{"intermediate_size": 512, "norm_eps": 1e-05, "rope_theta": 10000.0, "parallel_block": true, "init_std_down": 0.00652, "beta1": 0.95, "beta2": 0.98, "batch_tokens": 16384, "doc_mask": true, "max_steps": 5868}
Each number is 500 + 40 x the weight over its row's rms, rounded and kept within 0 to 999. Layers, rows and columns count from 0. Numbers have three digits each. The size before them is the row's rms in percent of the matrix's.

# layer 12 MLP down (transposed), 512x128, rms 0.365, rows 343-353, columns 0-127
103:523497518512552475405561458567524512499509453525497425531534494483494489470506502509500462465471441437539508607515510469483516538533576407488473513488489529527573498551507426498444465522501501500476551467497485565467522416544531535484480572492446475492479492530472462558571548513596486481492496496542563494528511452476477471562539561515464548445486440518447422497495462559542538509473
098:534516550466481454533570491470479471488570527527516553514524487508466505526594407468483521549510508547539542546434527512472514459516498535433544473540449430445542478513500455552503527508480513541500517517497470500503466460464474481502515546428425490427532559523518436547557424539519506488466487532509447444482571476479496578543544480443510518443491535407570525484428517480550511464552
102:463486448497537518478535479525501566545520486505428493399564530514538531516522568423498505522463563472479461562514491490511483507510511455488551509466567502469533585558433518510468510430532439410465556507514474511515517583500477533461457414463536427522532529562479532515511493504580459454491557547509467442494502467454526468481484557467559516465480483509467533453530439552508572510526
100:565556503473453496491520536491453483548471533494458463479465526494479511559396551472502575531547461491470424531493412511517466505476506495529554562595566515508481518493564474532509399579485492492520489501512521421551529519528483554456560438474504512454470463531505504495508534536499537516503512422457437451547557469494474523547513493514447557511562523508533438556480460457560463538531
100:527456517574484457513426477486466564508471522470466493453500482502457528567577470458486524517473593514527481449524484489486485506527488464451597484570485506468472509401468526499526512534541484509523569443502556483478500453500495515516488519471527459497485523508512428564485498518528480507448447417518498572466492490435509494552530462596469526520474552510427541508457473470546497642528
102:511527506485524457569503505443452535520564490497511491529501437441475469545484470498590529516459452521495556508505474536474442471517534570480465552488514489542518467502455516538537429465519481440481498531561523527484459487475528491452467503458497486538559487516416508465533371515492471473543545407506514487475492450478486457451554477495538483526472540432425395588512471528450436492448
089:469488457556428447540491474525416573495484468508529495541521567445473534478448487541545475438444515537549473489495472441480563505472509526496511425515471564509545449543433543545424509499453455473492456505505481488597468486456496568554484513529522494434448607473503550524488499463572507544572483509499483509499533459518455544455501534518596524488500540535504463494493429514468460489540
099:465501526443471541482467451498499479477517534506479506501536528444535537421464430492549564490512507509508449531526514488523399497593513505580425526510559548536512511470489521452409517529480530504477536541554565480517471477504481510502555499461544478474511575439539510554468444548528432503487499488509498481565453506509500530473504530530505517497464635528446534528539416540501573573473
113:462504531447501463489510514429561584480486437497438498540582497468507527460561524488470526485523493486504492499460529513524489543495502514528519497550542452467532455493542464406534525501501417516557537605436480516469499535527447481588447482530513482495419474421605505489476503548441433514493469499442502439515479452485500403504498459480532511488524468505560574516468457486504526544464
105:464499563477509509420508487490487539460509549516474466524500528492509527497477480487496554525495480506501501470535464552504477513613444487496537515520478448472429506435435565429540511386467458576483437540522481563561510436503497422446534514534536417505439465477533509533534442505514535554494466510438448471482552449549451559559487506453569492497479510544448512504497506568524546513472
084:573493507446499497485457556521528447529498509484512551493455579531476491471473487424529429436423472502473474489571501494554524523502546486460491507452531422545512491497501499545463513525504468449487497566552507525495467517426451465446515503510469525494553508510501497430501491520445531414496467479473584517513467495541439542430514477515552465444464491462545466522440379522603429513500
# layer 12 MLP up, 512x128, rms 0.37, rows 344-354, columns 0-127
084:466464445574432453537482487462487515479520476466517518421481479404549579512538484508421557428418497542542545504503509479416509525551542520455455516563516476474519484531528470559485459442494478430494478501546460536510550482504460522452580528532475562503545519459549552465525501496512422507518452522469486535533494455456490512486507536551489478456506440506589504545451520421500548521481
096:539478507578473434516483488543494489492457486461488471430539543561495421531455503494547518468473463492466469501543499530519412570519496488522515572481597530510459559567529529475544493568485462465486541434504478541477481561476569542560518463473470479517527440471547555493536445542500483480569455469452481466501494526462442526543500596520573439515517526524497425473556461475520555505514
103:424419505498525423499574464488502467478522445599507541423520518484495573546472536496532515439489471522463488451504470522473423457526577493468466445495517491526594527448541544469505546476476483539511599476526504443467520523502519530473487487476472461499452439575523514566498548467560509478521497531497454486534494521465541584473552442499473443491433500489554533509448513501444489440494
100:459510503484560476560461527472517528472454472466579465546526580368512472487520438500412558523504466511511450519516491488536489508513547507506439443476469543458528550473525506556511546512511539533471478588498490446490446539531457541460474527544500520463502505457415556519496440490447516465529495552522460497578488469520496540509513543535485378522521521503513602508509455448550489502484
099:394509518491441465457564510468471533493487472495457503496519515465516455508503514425487561482478551522471480528558509538471490510456542480583527469527432521448497531508562483576499567583413493607493411512521525502470590422552485432571461465550525502519477489522528485507525548506475477528554516459458508522562485530488481531475522486484531490581484439460554462483478506444486529498522
082:500508469491469531582581514467385494488449509528442544541524508485463483562492484516501488558524419438511481446459558423530552505440512526474546489497554453507500450562462503533482454488455503409500506528452470469501549526528496427522466533566522457483550520447519549466528491489520475465557497495464400474561499425434490484480510574480504541477536513512518472486538494529552548564479
094:448453526443486563518507482573430476550417535605496528476505512569501473530519501613435457555548528474559490524489512428460469479532527548528483453506463497513549485524477491480556491535450468475514530459472455475499498523558515528521459466485603476507471508448462459533454486471540515492542553516521520472540451458521488535446480545527568526498510476510462510572566463493388508483494
107:535489436496542503445445547474392498506532524493495545455469520533475531535458495460529506478542454496457435424483515416573533411558498499516502516544545475534489536473521499587506517470495558453417555526511557476440511434491602520418474538546472511481539487515501503569501444514466503522563494480484521492526508524414499563578477450482469478472512454523536524473490499465502443493499
109:486507501492511461469541473436493496482498462504535487545524542450503489503432547427513497493451487520506538519469491481515504531472487535465425523469439492503509484519423598484555576483489493471538484416519499467516596403537543504495561465474500534511566493498450535503625551510452442477438503538504508491498540519548491435541539484538557510521457405472485477488445455528559561509567
081:445487479527457494577539518498473421474510540522526531516484520436455481494482570524430479509550537516536487594452492481488547484489526522480524469499514473514572412487496441443568499532521482464488555548523492457482532474555451480445470463571451448588541511507449537477468530480463521456530525414486432493527500459552486479494458558506534503574517488469573503527460512515602543568518
103:492499507521519481503513554489439508487489481481514446483545515533511504455558536590472479407513556453507507469563508494454489462499477483432586528479503524490485500412535500503558406516518522553492535403524437486497539523547512507494417537506510570501444437427550519486446460526451496522478525472538475460551480476570489540522497526490511513507446495483434444443609539543537453486552